From a checkpoint of a small transformer trained on Wikipedia: RMSNorm after each block, rotary positions.
Each number is 128 + 24 x the weight over its row's rms, rounded and kept within 0 to 255. Layers, rows and columns count from 0. The size above them is the row's rms in percent of the matrix's.

# layer 2 MLP up, 832x320, rms 0.399, rows 313-475, columns 120-159
size [101 107 103  93  96 100  92  96 102 109  99  94 105 108  95  95  98 100 101 100 108 104  99 107 102  97 107 103  96 103 108  97  95  94 100  97 103  98  96  96  91  95  97 100  94 105  96  98 111  99  99 100 100 104 101 103  98  98 104  92 100 106 100  95 110  94 103  96  97 109  98  98 104 100  94  98 105  97 103 107 105 104  97  98 102 101 106 111 102 103  95  96  97 104  96  95 106 113 100 100  99  97 104 100 100  99 103 100 104 103  98  99 103  91 101 103  95  98  96 107  95 108  97  97  96  96  97 100  99  89 100  98  97  99  99 103  95  96 104 103 101 104  94  92 102 104  97  91  94 100  92 103 102  98  96 102  96  97  99  96  99 100  94]
[[122 137 126 137 128 154  90 123 109 119 126 100 119 193 134 129 133 154 101 122 155  85 102 141 153 124 202 149 121 130 141  91 166  99  98 148 148 151 138 121]
 [167  87 133  57 108 174 124 109 128 158 156 147 104 113 153 131 110 123 101  93 134 131 137 115 129 137 129 128 116 109 123 179 150 122 156 120 132 128  95 141]
 [ 99 122 105 154 131  79 129 117 154 137 108 126 140 148 161 138 105  75 143 125  85 127 119 120 140 134 128 141 147 106 118 155 117 126 103 122 165 146 111 140]
 [151 158 153  73 174  91 110 146 134 185 150  94 102 118 143 161 111 116 150 165  97 131 145 107 122 158 136 149 115 150 148 133 140 127 123  72 109 100  67 137]
 [162 123 171  89 115 113 113 177 128 125 139 142 137 142 146 115 123 119 155 124 149 129 149 114 122 132 131 151 110 138 153 111  91 121 115 133 102 116  90  63]
 [ 83 148 155 103 173 116  80  87 117 125  79 148 175 159 143 151 130 140 153 121 132 122 135 165 138 105 131  93 160 118 139 126 138 132 143 110 154  77 133 147]
 [110 102  86 145 100 127 134 158 131 170 111 128 152 138 127 147 140 130 120 142 117 113 147 129 103 132 122 110 165  77 134 146 169 128 106 137 107 144 122 141]
 [118 182 127  83 120 123 131 116 143 115 134 105 156 174 129 148 136  91 102 163  96 147 131  94 108 131 116 175 144 163  95 124 145 101 139 119 126  99 121 160]
 [156  97 125 125 137  98 163 133 123 103 144 138 116 126 125 143 113  91 122  99 176 127 142 133 151 179 140  86  93 136 155 121  78 177 136 113 101 135 147 146]
 [148 117 172  98 126 118 152 152  78 136 155 138  99  62 126 141 191 156 115 125 117 103  96 113 131 134 128 155  94  67 157 147 104 109 135 166 130 117 133 126]
 [128 155 157 116 127  86 126 142 119 112 124  98 119 155 149 181 143 120 136 181 124 134 103 202 138 104 148 139 120 112 130 149 122 122  98 149 133 127 128 180]
 [141 105 137 161 150 110 103  62  89 138 122 100 120 119 109  77 111 109 158 123 148 155 106 158 129 149 118 138 133 147 105 105 121 133 159 122 134  98 104 185]
 [127 132 144 125 112 122 107  96 134  92 131 150  79 118 119 144 131 109 108 176 138  96 137 104 121 154 106 146 133 149 150 106  92 121  94 150 153 122 151 137]
 [113 110 182 135 173  66 118 145  88 120 130 132 142 107 158 112 156 168 118 137 120 105 109 117 167 195 108 159 106 104 163 126  72 143 119 121 107  93 119 142]
 [162 135 104 122 126 150 170  69 116 110 106 111 155 128 102 134 128 107 109  81 158 127 116 136  86 118 141 124 136 103 148 151 128 116 138 119 107 136 179  86]
 [ 92 165 168 109  81  76 140 127 183  83 122 122 155 131 108 152 149 119 161 123 130 120 142 118 118 119  85 169 158 179 147 135  87 100 127 137 107 121 120  96]
 [129  85 141 125 124 140 133 120  98 139  80  91 109 127 118 176 110 145 138 141  80 135 132 103 144 108 142 122 108 142 151 138 133 140  83 128 136 162 117 119]
 [131 142 135 161 139 117 116 138 167 154 121 168 130 118 134 142 153  95 107 110 150 100 104  79 157 126 112 113  79  56 114 116  98 157 116 150 150 103 117 167]
 [125 129 171 142  95 148 118 148 115 110 132 126 127 127 111 115 152 138 102  98 163 128 112 113 127 103 118 144 132 163 129 136 135 115 128 107 143 183  90 188]
 [152 108 139 113 118  80 123 127 163  82 105  99 138 127 106 163 177 130 120 167 158 155 145 140  74 109 119 131 159 126 141 153 165 130 104 100 130 135 134 124]
 [117  89  99 151 118  77 171 141 125 106 150 124 109 158 118 133 106 157 153 116 106  84 120 132 136  97 141 145  89 150 125 115  80 102 114 143 156 133 141 163]
 [ 89 104  75  57  97 143 155 104 109  78 160 133 142  89 122 132 107 105 138 141 146 113 136 105 133 131 111  88 111 123 156 141 136 149 131 107  84 149 120 180]
 [102 127 155 130 140 112 149 126 122  80 118 105 146 157 153 100 110 117 148 112 142 154 112 118  96 121 112  87 119 120 132 116 191 137 155 127 120 174  94 107]
 [133 147 137  90 114  81  90 195 151 167 122 111 120 116 107 132 135 166 122 106 134 126 106 141 121 157 180 142  93 134 109 158 119 152 176 173 125 182  66 113]
 [124 159 171 164 112 113 133 141 118 155 140 141 125 160 138 123 111  98 121 168  80 118 124 147 140 126  77 164 145 106 143 146 134 133 112 142 135 130 134 136]
 [143 130 104 172 124 140 145 113 131 111 125 126 113 137 182  85 114 118 140 113 111 120 122 111 114  81 133 126 117 154 125 124 127 132 131 159 129 115  99 137]
 [160 119 101 108 135 130 126 119 106 160 149 124  90 128  99  91 100 130 130 120 127 167 118 136 153  77 115 136 143 126 122 145 130 129 150 132 138 116 164 140]
 [120 148 156  53 125 122 113  98 135  95 120 130 142 188 112 135  95 103 159 109 139 168 135 112  97 110  77 121  93 141 135 184 130 164  93 114 146 130 136 140]
 [127 125 146 117 109 112 136 140  98 119 142 106 112 122 132 128 123 126 100 139 143 160  97 116 120  83 130 134  91 177 110 168 173 108 150 121 160 135 123 141]
 [144 155  94 143 118 163 112  92  85 143 114 183 103 128 119  91 134 122  61 164 111 141  88 142 149 124 100 126 102  99 107 140 124  91 125 103 152 132 124  72]
 [106  80 122 177 133 143 139 139 116 119 153 151 120 124 145  85 176 126 133 173  88 142 169  83 109 139 148 129 101 110 148 141 141 108 124 112 131 117 176 157]
 [159 125 102 128 145 118 129  76 119 123 122 129 139  97 177 153 124  97 117 159 109 178 162 150 163 141 111 125 141 147 102 161 168 142  92 135 152 141 127 159]
 [134 145 134 108 202 148 119 122  92 131 121 122 129 110 177 137 144 148 136 119 145 114 127 118 160  93 109  83 162 136 160 157 152 157 150 137 151 153 155 108]
 [139 126 131 146  96 122 125  99 133 119 104 112 143 137 147 106  70 111  98 106  99 163 167 136  70  94 131 101 167 151 130 188 142 111 123  96 135 126 102 182]
 [110 107 133 181 150 127  72 133 124 102  93 121 108 115 163  94 149 172 114 109 164 134 150 146  84 160 130 117 135 148 144 102 148 159 115 124 103 133 116 140]
 [111 112 139 111 143 119 148 147 133  99 144 111 164 186 114 160 161 142 124 130 156 126  99 144 134 114 116 159 115 116 144 136 154 131  72 130 121 131 136 106]
 [ 98 104 101 156  75 111 138 101  90 118  81 129 116 104 126 134 105 153 109 175 114 145 110 107 116 127 131 139 155 100 154 178 108 129 116 129 140 138 145 132]
 [114 115 133 145 121 139 147 172 146 166 177  88 105 101 111 135 117 154 128 102 112 126 127 160 129 153  99 140 133  72 112 132 124 163 144 106 135 118 141  96]
 [149 162 134 122 127 109 107 109  93 118 144 138 164 104 155 129 139 126 132 141 119 140 103  91 135 136 158 125 120 146 164 119 109 129 147 150 117 104 186 151]
 [116 134 138 140 137 157 125 122 122 158 105  94 114 151 114 106 115 118 109 113  81 170 143  68 103 161 145 130 109 126 170 125 152 138 124 172 151 157 160 148]
 [115 129 140 127 147 125 151 147 129  92 142 160 114 162 122 180 150 119 146 107 139 129 130 134 112 146 146 114  97 110 123 118  93 158 122 136 125  77 142 157]
 [139 154 130 137 163 148 135 130 115  79 128 130 131 147 110 119 150 138  94 163  89 149 147 138 126 147 136 110  76  93 164 122 124 106 134 151 132 105  73 132]
 [129 122 129 138 151 117 138 136 131 149 179 174 175 136 136 134 151 131 152 128 105 158 128  88 147  93 115 143 148 139 104  92 146 144  75 122 130 152  95 142]
 [166 135 150 138 174 160 169 169  77 174 122 129 161 178 117 132 162 119 103 105 107 154 131 146 139 165 150 139 140 130 121 119 170 128 100 105 117 123 154 107]
 [107 119  94 117 144 111 160 168 126 127 103 138 135 102  94 136 107 138 111 138 108 172 151 136 147 110  89 122 154 108 164 120  91 116  97 136 144 126 126 126]
 [112 115 147 159 148 154 127 123 180 119 133 170 134 106  98 119  93 115 147 154 127 113 119 180 119 142 157  95 152 147 143  79 115 140  99  89 132 132 115 142]
 [153  74 113  67 100  95 137 151 151 140 165 151 130 101 140 145 102 143 179 129 140 128  82 163 117 117 117 157  99  96 149 113 111 136 115 103 139 155 102 160]
 [133  89 152 100 107 136  63 115 107 151 137 124 146 135 149 165 161  91 115 121 134 141 144 163 142 147 109  90 141  71 124 111 108 121 137 121 138 143  83 133]
 [131 140 135 151 183 165  98 125 143 135 153 125 110 128 114 176 132 134 127 133 117 112 111  91 120 106 102 112 145 147 117 129 118 127 150 131 155 140 121 127]
 [180 142 141 123 158 132 120 143 127 138 114  95 125 139 127 123 146 104 125 118 157 121 151 106 135 154 125 111 126 130 152 136 144 133 118 135 141 149 120 146]
 [126 139 144 117 111 109 147 119 148 154 104 157 163 167 127 144 141 118  99 151 158 181 121 139 144  95 128 124 171 134 134 145 105 140 126 137 168 104 103 136]
 [131 124 130 110 118 145 136 120 133 104 131 135 152 122 122  91 139 108 147 104 150 125 129 128 126 137 123 115 162 134  76  97 134 144 126 141 131 107 140 106]
 [ 98 122 117 133 127 139 122  85 145 123 178 137 107 115 166 178 134 135 114 156 144 131 146 136 116 160 133 161 135 131 128 155 124 121 146 126 156 128 110  99]
 [144 153 143 160 127 123 169 124 136 100 142 121 134 119 132 105 112 182 145  67 133 167 141 102 136 117 135 116 111 144 122 143 155 131 137 144 139 147 154 166]
 [133  93  98 133 113  96 124 105 140 121 138 132 116 155 120 113 127 107 120 133  96 137 107 153 127 131 177  97 154 147 110 157 146 105 143 122 120 147 145 127]
 [138 124 128 101 164 150 124  98 103 151  82 117 139  85 119  98 143 101 126 136 163 136 138 163 115 130 140 100 180 140 160 106 103 129  85 138 163 124  72 117]
 [160 104 127 163 115 118 128 187 126 139 114 125  86 112 133 150 154 144  90 118 131 150 165 164 138 107 113 118 107 136 122 100  80 135 143 177 142 170 137 158]
 [108 118  96 146 121 138 119 139 132 143  85 109 160 110 149  97 143  88 102 152 164 142 145 165 140 141  85 138 135 127  98 138 143  98 194 162 134 118 158 117]
 [153 154 140 116 137 163 121 126 114 143 122 132 166 123 165 139 133 128  98 144 154 149 191 106 119 135 135 135 140 112 126 133 138 117 125 136 158 169 123 134]
 [123 114 102 139 130 180 165 113 114 108 118 142 134 117 124 115 155 123 106  96  67 117  96 162 124 142 112 164 157 128 161 113 157 138 132 114 131 102  97 131]
 [149 141 147 108 131 148  75 134 110 117 128  97 130 181 152  90 133 116  77 149 153 129 123 156  79 114 172 157 167 101 119  84 121 109 107 101 135 115 147  78]
 [131 131 152 155 133 105 119 141  81 120 188 140 121 111 106 105 132 142 135  99 148 109 106 110 141 124 126 113  85 156  81 142  96 123  96 140 145 136 138 127]
 [140 190 109 109 115 128 135 109 143 117 119 138 112 127 118 129 119  69  98 112 123 124 101  95  96 122 148 127  99 109 161 122 113 110 105  89 142 116  93  91]
 [138 133  82  95 143 123 152 136 159 136 137 139 120 103 126 110 112 120 141 120 120 155 148 144 179 135 130 129 110 143 147 144 110 158 101 122 127 130 107 169]
 [143 161 152 126 137 131 129 115 168 154 131  88 141 152 137 133 157 113  96 122 151 111 125 118 158 124 107 105 145 118 125 141  87 108 157 139 173 145 113 154]
 [100 140 163 126 134 112 150 114 168 139  73 185 137 158 149 174  88 108 119 123 124 180 107  89 137 110  86 118  89 163 107  87 114 116 122 119  91  84 131  81]
 [ 95 111 141 104 149 162 135  99 134 128 136 132 160 110  97 115 119 112 136 126 128 113 167 141 170 124 114 131 169 108 126 100 117 129 122 138 105 100 130 136]
 [115 123 142  70  64 152 154 111 102 182 131  98 130 107 103 150 156 169  89 114 137 134 157 117 154 133 106 117 163 162 121 144 124 157 110 108 111  95 102  87]
 [123 128 121  97 124 130 124 171 136 151 155 121 143 135 116 132 139 101 145  94 145 113 144 115 175 167  96 128 126 172 127 116 129 112 154 126 148 160 130  91]
 [154 122 150 141 176 130 131 114 130 156 153 151 106 136 127 109  97 119 114 139 145 115  96 178 113 153 150 150 148 134 156 146 121 111 124 137 130 173 133 200]
 [152 123  80 142 117 125 142 126 121 101  58 151 118 111 125 127 124 105 145 126 114 143 135  96 101 131 140  83 142 175 126 148 147 135 144 153 168 105 118 119]
 [161 126 123 141  73 141 140 131 124 123 123 191 135 166  95 120 128 141 165 143  99  85 127 125 156 122 165 118  86  69 155 150 126 135 155 146 166  97 121 125]
 [101 127 105 103 151  90 128 169 107 187 149  72 124 116 140 142  95  78 122 139 177 102 133 157 152 128 134 125  97 131 126 134 125 153 130 129 125 141 109 132]
 [147 105 114 124 126 116 165 104 120  98 104 141  91 154 162 102 111 132 116 174 179 137 119 106 128 106 174 169 122 137  93 114 138 151 146 100 130 109 121 112]
 [120  99 142 146 122 114  68 134 117 142 118 100 103 135 132 140 148 132 126  89 147 112 124 139  90 108 145 118 129 115 121 105 121 136 141 128 122 130 162 120]
 [102 116  92 110  77 112 140 146 122 118 120 168 135 111 136 145 118 157 167 165 102  77 126 187 114 164 130 150 116 155 123 156 121 121 129 133  89 113 104 142]
 [147 131 123 120 157 130 125 137 145 128  98 139 127 165 120 154  90 115 123 178 122 139 127 117 114 150 138 184 135 142 167 136 111 162 150 127 121 154  98 139]
 [118 134 165 139 124 142 127 151 132 110 158 104 149 155  86 119 182 103 142 129 128  96 154 110 131 123  79 100 134 124 143 125 170 163 144 149 118 134  96 119]
 [128 146  96 157 142 162 107 111 108 152 152  97 155  82 153  78 139 126 163 152 125 154 149 109 122 125 131  85  96  84 102 141 112 128 120 135 147  98 141 128]
 [151 142 122 129 133 137 102 159 128 146 167 128 135 123 163 145 115  88 111 120 125 174  88 109 113 141 138 149 100 137 103 155 120 106 146 168 130 116 110 114]
 [135 129 109  61 143 128 120  89 109 114 130 141 140 139 138 141 111 130 111 159 145 140 138  78 106 112 181 122  81 168  89 134 115 114 140 147 107 140 130 123]
 [127 109 134 110 140 140 170 122 138 160 137 117 131 101 129 111 137 100 115 167  93 119 104 117 111 162 100  98 167 136  99 104 128 149 117 118  82 125 114 134]
 [137 107 137 101 162 109 117 145 118 127 181 145  89 119 161 138  94 149 130 127 133 171 112 183 116 132 129 143 159 138 118 151 109 124 136 140  85 145 128 124]
 [138 116 106 141  87 128 144 149 112 116 104 136  84 121 160  99  97 117 144 115 116 165 152 141  76 159 115 102 131 125 139 188 107 155 104  96 128 129 129 137]
 [125 152 167 106 123 102 111 158 101 150 151 121 145 183 148 119 152 129 100 128 129 131 176 127 151 105 159 138  88 159  91 160 117 143 130  99 151 186 108  92]
 [ 98 150 125 112 122 109  87 102 140 127 146 102 124 146  96 188 158 105 112 135 129 121 142 118 157 143 148 175 146  97  81  91 116 155 103 121 159 156 134 148]
 [147 141 137 114 142 144 137 112 130 106 116 117  90 118 131 116 116 158 116 108 138 137  86 123 139  96 153 119  85 163 144  86  96 133  97 112 121 130 103 127]
 [137 142 111 113 131 141  91 157 127 165 124 108 109 115 114 137  91 124 129 109 135 117 132 109 147 130 141  87 134 121 132  91 150 147 117  89 135 124 180 124]
 [110 133 123 104 135 168 137 115  90 112 119 158 142  87 138 110 130 159 143  92 161 135 129 140 115  99 109 173 114 154 162 115 117 130  93  99 135 127 142 155]
 [147  99 126 111 185 123 102 134 169 138 136 122 155 121 102 156 140 149 136  93 153 143 124 149 114 106 158  84 103 144 159 115 168  92  84 132 143 143 122 101]
 [145 144 134 131 130 114  64 158 139 170 141 146  76 100 115 110 120 127 173 100 120 109 125 149 137 142  83 134 108 129 154 147 151 112 112 117  98 113 123 156]
 [120 127 146  94 131  93 156  93 103 112 118 140 140 178 114 170 123 103  65 126  94 124 137  65 124 114 143 114 144 124 139 159 136 105 128  89 127 148 136 156]
 [102 137  92 100 139 144 149 112 166 110 157 135 145 106 135 136 136 103 140  86 101 129 172 139  86 113 181 115 119 132 127 152 128 125  70 140 126 145 133 146]
 [126 118 149 127 100 111 118 151 154 140 149 119 163 153 192 131 143 115 139 131 137 129 128 149 105 132 153 122 128 136 137 101 123 120 155 159 152 125 111 101]
 [112 128 102 163  84 113 117 132 140 115 144  99 129 140 127 127 143 118  92 156 139 117 150 127 161 165 141 131  92  86 133 139 115 183 135 116  98 144 163  97]
 [122 124  96 137 119  97 143 100 162 129  87  93 115  94 136 123 146 154 186 115 176 166 127 164 107 153 101 152 195 172 134 138 118  96 129 139 118  92 148 151]
 [ 86 211 142 159 121 112 162 151 120 127 116 167 131 135 145  95 133 130 138 120 122 121 137 113 106 144 150 107 134 127 169 135 102 145 133 135 131 164 173  77]
 [ 91 114  85 105 119 112 123 123 109 153 106 119 144  95 150  78  97 126 153 163 166 182 130 112 151 159 112 143 131 128 180 111 115  84 150 118 108 140 128 147]
 [145 145 163 108 127 117  89 105 167 108 137 166 134 105 135 121 109 122 163 135 149 151 141 170 100  75 138 156 122 129 128 143 138 141 138 131 135 149 118 157]
 [100 127 116 141 152 136 122 132  87 113 131 154 108 132 136 102  90 126  88 142 127 132 182  93 147 102 153 131 124 116  91 123 123 155 137 157 127 150 107 115]
 [138  88 190 164 111 133 111 150 128 160 131 152 131 116 126 102 137 151 138 134  88 163 130 146  91 151 103 153 129 105 139 102 113  71 157 131  73 132 133 108]
 [136 152  98 153 114 134 135 101 147  91  82 125 185 115 146  84 151 121 118 113 155 130 155 136 110 143 115 129  95 136 123 148 135 121 152 144 120 157  92 135]
 [116 152 125 162 170 104 163  93 114 139 111 137 114 121 101 145 131 105 140 134 106 120 158 179 162 148 146 126 135  97 118 160 159 116 139 124 121 125  63 142]
 [162 100 135 124 163  85 140  68 130 165 120 168 134 138 123 154 101  96 111 100 138 155 104 168 151 108 124 148 116 123 134 128 154 109 125 156  97 110 120 139]
 [134  93 130 184  93 147 116 130 164 101  72  96 113 134 162 115 170 101 134  95 107 151 155 102 115 113 112 129 144 136  95 140 122 112 125 133 134 143 134 153]
 [122 173 111 123 119 123 139 100  95 131 114 141 154 134 154 122 118 146 137 159 126 116 164 113 140 164 115 116 109 118 127 116 112 120 138 106 142 114 141  87]
 [101 137 152 147 115 157 115 110  79 107 149 126  98 128 107  78 109 159 124 163 111 140 124 154 115 126 136  61  92 107 109 151 119 113 114  99 131 115 141 123]
 [ 93 119  49 150 137  99 151  96  99 135 152 129 139 176  88 145 162 144  73  93 135 137 159 148 115  94 135 101 148 110 163 136  92 122  73 173 143 145 100 116]
 [131 122  90 137 154 120 154 134  97 120 134 128 132 113 123 121 124 114 164 152 129 115 167 151 100 121 142 105  86 121 106 100 129 128 115 119  98 138 148 125]
 [137 116 178 129 128  98 120 150 122 132 129 112 129 137 103 121 162 123 161 157 133 105 167  79 148 108  81 106  95 115 116 116 128 109 144  95 129  98 132 142]
 [133 150 133 140 149 103 154 149 165 131 164 154 131 184 101 131  94 148 170 142  90 147 122  91 124  86 132 129  70 131 123 140 123 159 139 127  90  78 130 121]
 [162 146 134 165 123 132 146 102  81  87 103 153 154 142 121 102 164 126 102 161 128  62 165 152  93 111 142 120 133 117 111 128 133 117 119 106  84 136 152 120]
 [137 104 135 130 164 161 145  70 102 118  57 126 135 136 189  94 188 102 124 137 124 121 127 109 119 158 143 133 110 152 117 151  92 137 120 117 145 123 144 158]
 [119 119 110 104 132 101 122 115 213 165 100 129  97 147 125 145 159 157 124 132  96 117 120 131 119 132 135 126 128 116 125 108 175 150 123 149 156 163 111 103]
 [175  80 134 143  92 139 139 127 152 136 129 145 122 160 139 113 106 155 127 106 132 141 123 145  96 146 136 161 134 116 124 112  70 139  96 124 147 137 105 136]
 [118 108 131 107  80 136 107  81 144 117 131  97 174 110 136 124 127 133 123 129 111 121 144 147  70 114 164 136 131 137 142 184 127  77 106 163 127 138 119 150]
 [124 130 134 132 100 129 127 140  91  84 107 119  94 118 104 129 177 116  64 118 124 139 102 105 139  99 134 144 134 109 123 115 161 149 129  91  94 141 134 118]
 [110 151 137 126 144  94 103 119 126 144 141  92  98 134 115 143 147 114 195 128 148 130 126 158  84  98 138 128 134 121 140 131 156 166 127 130 188 109 113 117]
 [131 155 105 114 145  80 112 162  93 101 133 166 153  98 183 119 134 132 134 126 118 131 125 164 146 142  77 119  86 158  96 145  81 127 100 125 112 134 108 165]
 [133 184  99 100 121 148 175  98 155 134 130 183  93 123 117 120 141 167 151 149 105 156 160 117 102 147 101 167 157 148 117 143  74 119 118  98 154 123 176 106]
 [139 154 126 138 110 160 116 125 154 113  86 108 145 109 160 123 157  89 130 105 129 157 133 122 179 146 106 156 137 134  86 153 108 121 121 144 113 121 140 119]
 [178 133 157  93 189 126 154  88  86 130 125 138 127 113 105 143 195 118 118 146 133 118 141 126 146 114 102 137 147 108  99 130 113  87 118 156 143 112 109 151]
 [125 143 137 116 136 111 187 134 103 168 116 103 121 150 164 137 145 122 115 103 181 156  86 138 105 145 145 148 136 151 109 159 171 138 139 125 138 147  88 100]
 [136 137 101 153 131 133 118  84 119 138 156 130 146 168 130  94 145 129 123 132  81 149 143 156 171 147 158 133 122 122 148 111 128 142 148 141 145 114 165  98]
 [143 112 141  99 103 132 136 169 130 177 120 139 146 142  94  91 138  99 144 126 133 141  96 171 151 116 165 166 138 107  79 148 120 126 100 150 144 149 126  65]
 [119 116 151 144 139 156 158 143 141 128 111 108 123 126  92 159 141  76 109 160 148 157 119 133 100 169 106 155 144 117 119  95 102 121 137 107 153 149  76 137]
 [128 128 138 160 133 161 116 116 120 120 147 120  98 110 137 148 116 106 160 149 103  82 102 137 118 137 139 161 188 140 124  85 126 104 183 124  91 127 102 126]
 [135 108 139 137  88 135 149 107  66 155 137 174 104 139 151 154 134  95 151 125 128 143 132 105 138 169 101 114 117 139 105  91 103 145 153 130 116 138 167 127]
 [ 99  95 156  90 116 156 145  92 146 157 149 138  83 127 143 100 126 166 123 129 134 133 141 159 107 123 163 121 138 128 145  90 150 122 125 126 124 129  92  96]
 [134 147 135 160 152 130  95 106 134 146 172 115 165 130 130  72 131 140 131 125 137 160 133 122  94 120  98 143 143 128 150 128  94 139 123 115 142 153 127 127]
 [165 113 149 149 123 126 151 153 139 170 137 174 147 123 166 111 162 125 131  86 120 149 109 154 121 117 120 156 204 128 110 128 134 122 121 120 139 140 150 147]
 [151 117 150 103 117 140 113 105  99  83  95  84  80 101 151 158 117 126  86 107 153 124  95 143 143 130 140 135 102 117 145 122 126 102 103 104 100 124 131 177]
 [111 134 127 113 138 137 115 110 150  76 136 141 117  85 111 114 114 104 163 134 141 131 135 149  77 161 134 149  73 154 123 132 136 102 131 148 146 107 135 128]
 [ 97 109 115  81 115 170 132 128 125  83 107 169 122 154 114 109 138 159 151 124 144  80 140 132 107 141 152 125 115  89 125 114 164 127 156 132 113 106 108 113]
 [148  92 179 126 102 130 130 107 143 130 166 100 129 118  90 133 142 145 146 133 154 156 144 111 126 132 126 136 140  97  77  79 149  95 103 163 148 133 161 137]
 [105 144  83 119 120 128 132 136 117 133 135 109 184 131 138  98 123 108 120 126 162 118 161 131 134 175 126 131 141 115 120 144 123 138 109 157 115 104 148 120]
 [124 114  66  87 130 105  87 119 106 152 120 119 156 107 103 101 140 122 116 115 137 121 139 124 179 131 143 146 110 121 123 110 134 163 125 133 150 123 140  94]
 [152 144  91  78 145 128 141 128 131 129 109 143  98 118 132 153 114 180 147 156 132 148 131 163 102 117 130 107  84 129 148 136  99 139 145 116 168 106 124 107]
 [111 160 147 113 122 132 119 127  94 125 160 109  96 145 146 159 153  88 165 123 101 168 119 113 133 171 131 111 157 131 129 128 110 161 104 102 140 116 125 126]
 [128 121 143 134 119 157 133 121 128 121  98 124 116 143 146 135 146  99 158  81 108  91 149 150 132 135 123 141  88 128 165 131 126 158 154 162 157 108 106 129]
 [167 137 152 103 124  88 117 163 120 116 108 149 169 153 125 114 160 132 127 116 175 118  99  98 114 139 189  73 139 117 168 126 112 125  89 144 102 189 169 101]
 [106 118 146 146 123 168 154 141 161 145 166 116 140 115 128 140 129 135 103 114 155 131  81 130  93 149 145  85 138 141 145 132 117 143 173 127  93 132 136  88]
 [ 74 151 121 156 152 102 143 171 205 118 154 184 104 163 100 157 123 160 117 159 144 120 111 104 118 145 109 184 143 131 124 124 160 150 132 141 137 154 108 102]
 [111 140 158 126 104 153 113 138 167 127 100 114 111 115 116 166 154 108 122 120 112 134 107 126 123 166 139 173 112 132 121 143 116 151 115  95 113 127 145  84]
 [ 90 112 122 113 114 109 121 121  70 129 129 133 118 108 113  94 141 109 135 182 129 108 104  81 131 153 116 148 169 168 108 100 156 124 186 130 120 151 140  86]
 [104 145  95 122 122 113 109 129 101 132 102 179 147 138 128 129 150 110  97 149 169 137 156 134 150 148 128 137 104 123 160 157 128 130 111 124 110 143 178 137]
 [140 168 155 115 147 116 136 117 141 107 112 143 126  93  71 148 119 131  95 145 132 151 154 145 110 117 116 125 150 133 162 139 120  82 100 162  95 149 125 105]
 [172 148 147 102 124 135 129 130 159 142 140 170 140 105 138 100 141 145 122 101 142 154 116 149  84 142 152 126 174 134 127 169 113 125 103 156 143 107 119 102]
 [148 137 116 157 113  82 129 101 122 140 155  85 143 111  99 145 151 134 170 169 103 145 136 114 170 148 135 147 140 110 114 139 132 149 129 167 147  85 146 144]
 [156 166 149 127  87 135 106 169 153 145 113 111 100 163 150 144 141 130 104  99 130 126 162 129 126 116  72 138 174 136 180 112 163 135 111 110 146 135 116 116]
 [108 163 116 134 178 121 126 133 105 172 201 129 154 131 129 138 114 152  92 137 115  79 128 132 122 106 154 166 158 105 145 144 168 137 120 121 102 127 141 135]
 [155 145 178 163 120 114 114 161  96 136 129 104 125 111 130 141 125 155 137  85 109 159  88 133  80 126 128 116 119 159 179 113  99 156 140 123  97 114 138 153]
 [108 122 117 124 120 162 136 132 131 169 117 134 155 141 152 108 123 136 133  89 113  97 117 156 140 160 161 142 124 103 146 158 106 165 161 154  85  81 104 143]
 [192 112 103 106 110 140 122 136 147 131 129 142 128 139 147  78 150 148 128 155 134  70 141  96 145 137 137 117 138 148 107 129 148 129 159  98 137 128 156 137]
 [173 112  74 118 114 119 119 111 155  99 144 153 131 126 103 124 127 148 116 149 112 152 133 149 126 140 108 157 136 115 138 128 117 120 124 143  87 146 109 171]
 [ 96 129 113 124 129 155 129 116 135  87 111 151 138 155  88 100 164 149  85 140 104 110 146 159 121 123  94 180 121 121  93 125 116 158 137 159 126 103 124 155]
 [127 166 181 149  61 157 141 124 147 134 140 168 122 115 140  91 141 151 112 136 126 114 127  82 140 140 118 111 132 117 178 131  93  92 101 146 169 131 159 110]
 [132 135 135 137 105 121 100 130 120 150 124 153 110  92 123 142  79 165 113 114 133  80 140 138 129 142 106 133 114 126 158 141 148 122 119 138 124 144 124 136]
 [103 163  91 162 136 108 140  95  97 188 122 103 136 130 139  92 126  99 118 138 124 110 129 139 111 152 146 160 148 122 124  94 121 149 139 134 127 126  87 149]
 [152  90  63 133 168 162 152  88  98  98  59  87  80 129 135 108 134 110 133 168 111 133 110 123 149 135 127 148  99 141 154  96 135 147 190 105 133 116 126 127]
 [131 117  91 112 164 160 114 111  66 152 137 130 146  94 167  99 137 147 142 158 114 152 127 121 126 147 134 111 134 123 120 120 152 131 122  91  81 117 102 118]
 [121 110 149 132 116 120 168 134 127 125 162 140 119  99 121 125 167  72 138 127 115 163  91 129 110 132 140 139 133 126 126 116 134  89 128 144 127 153 132 121]
 [116 164 123 172  90 134 121  97 120 136 119  90 134 103  97 172 122 117 123 131 116 121 121 141 147 116  73 100 110 146 142 156 137 158 108 154  99 143 152  93]]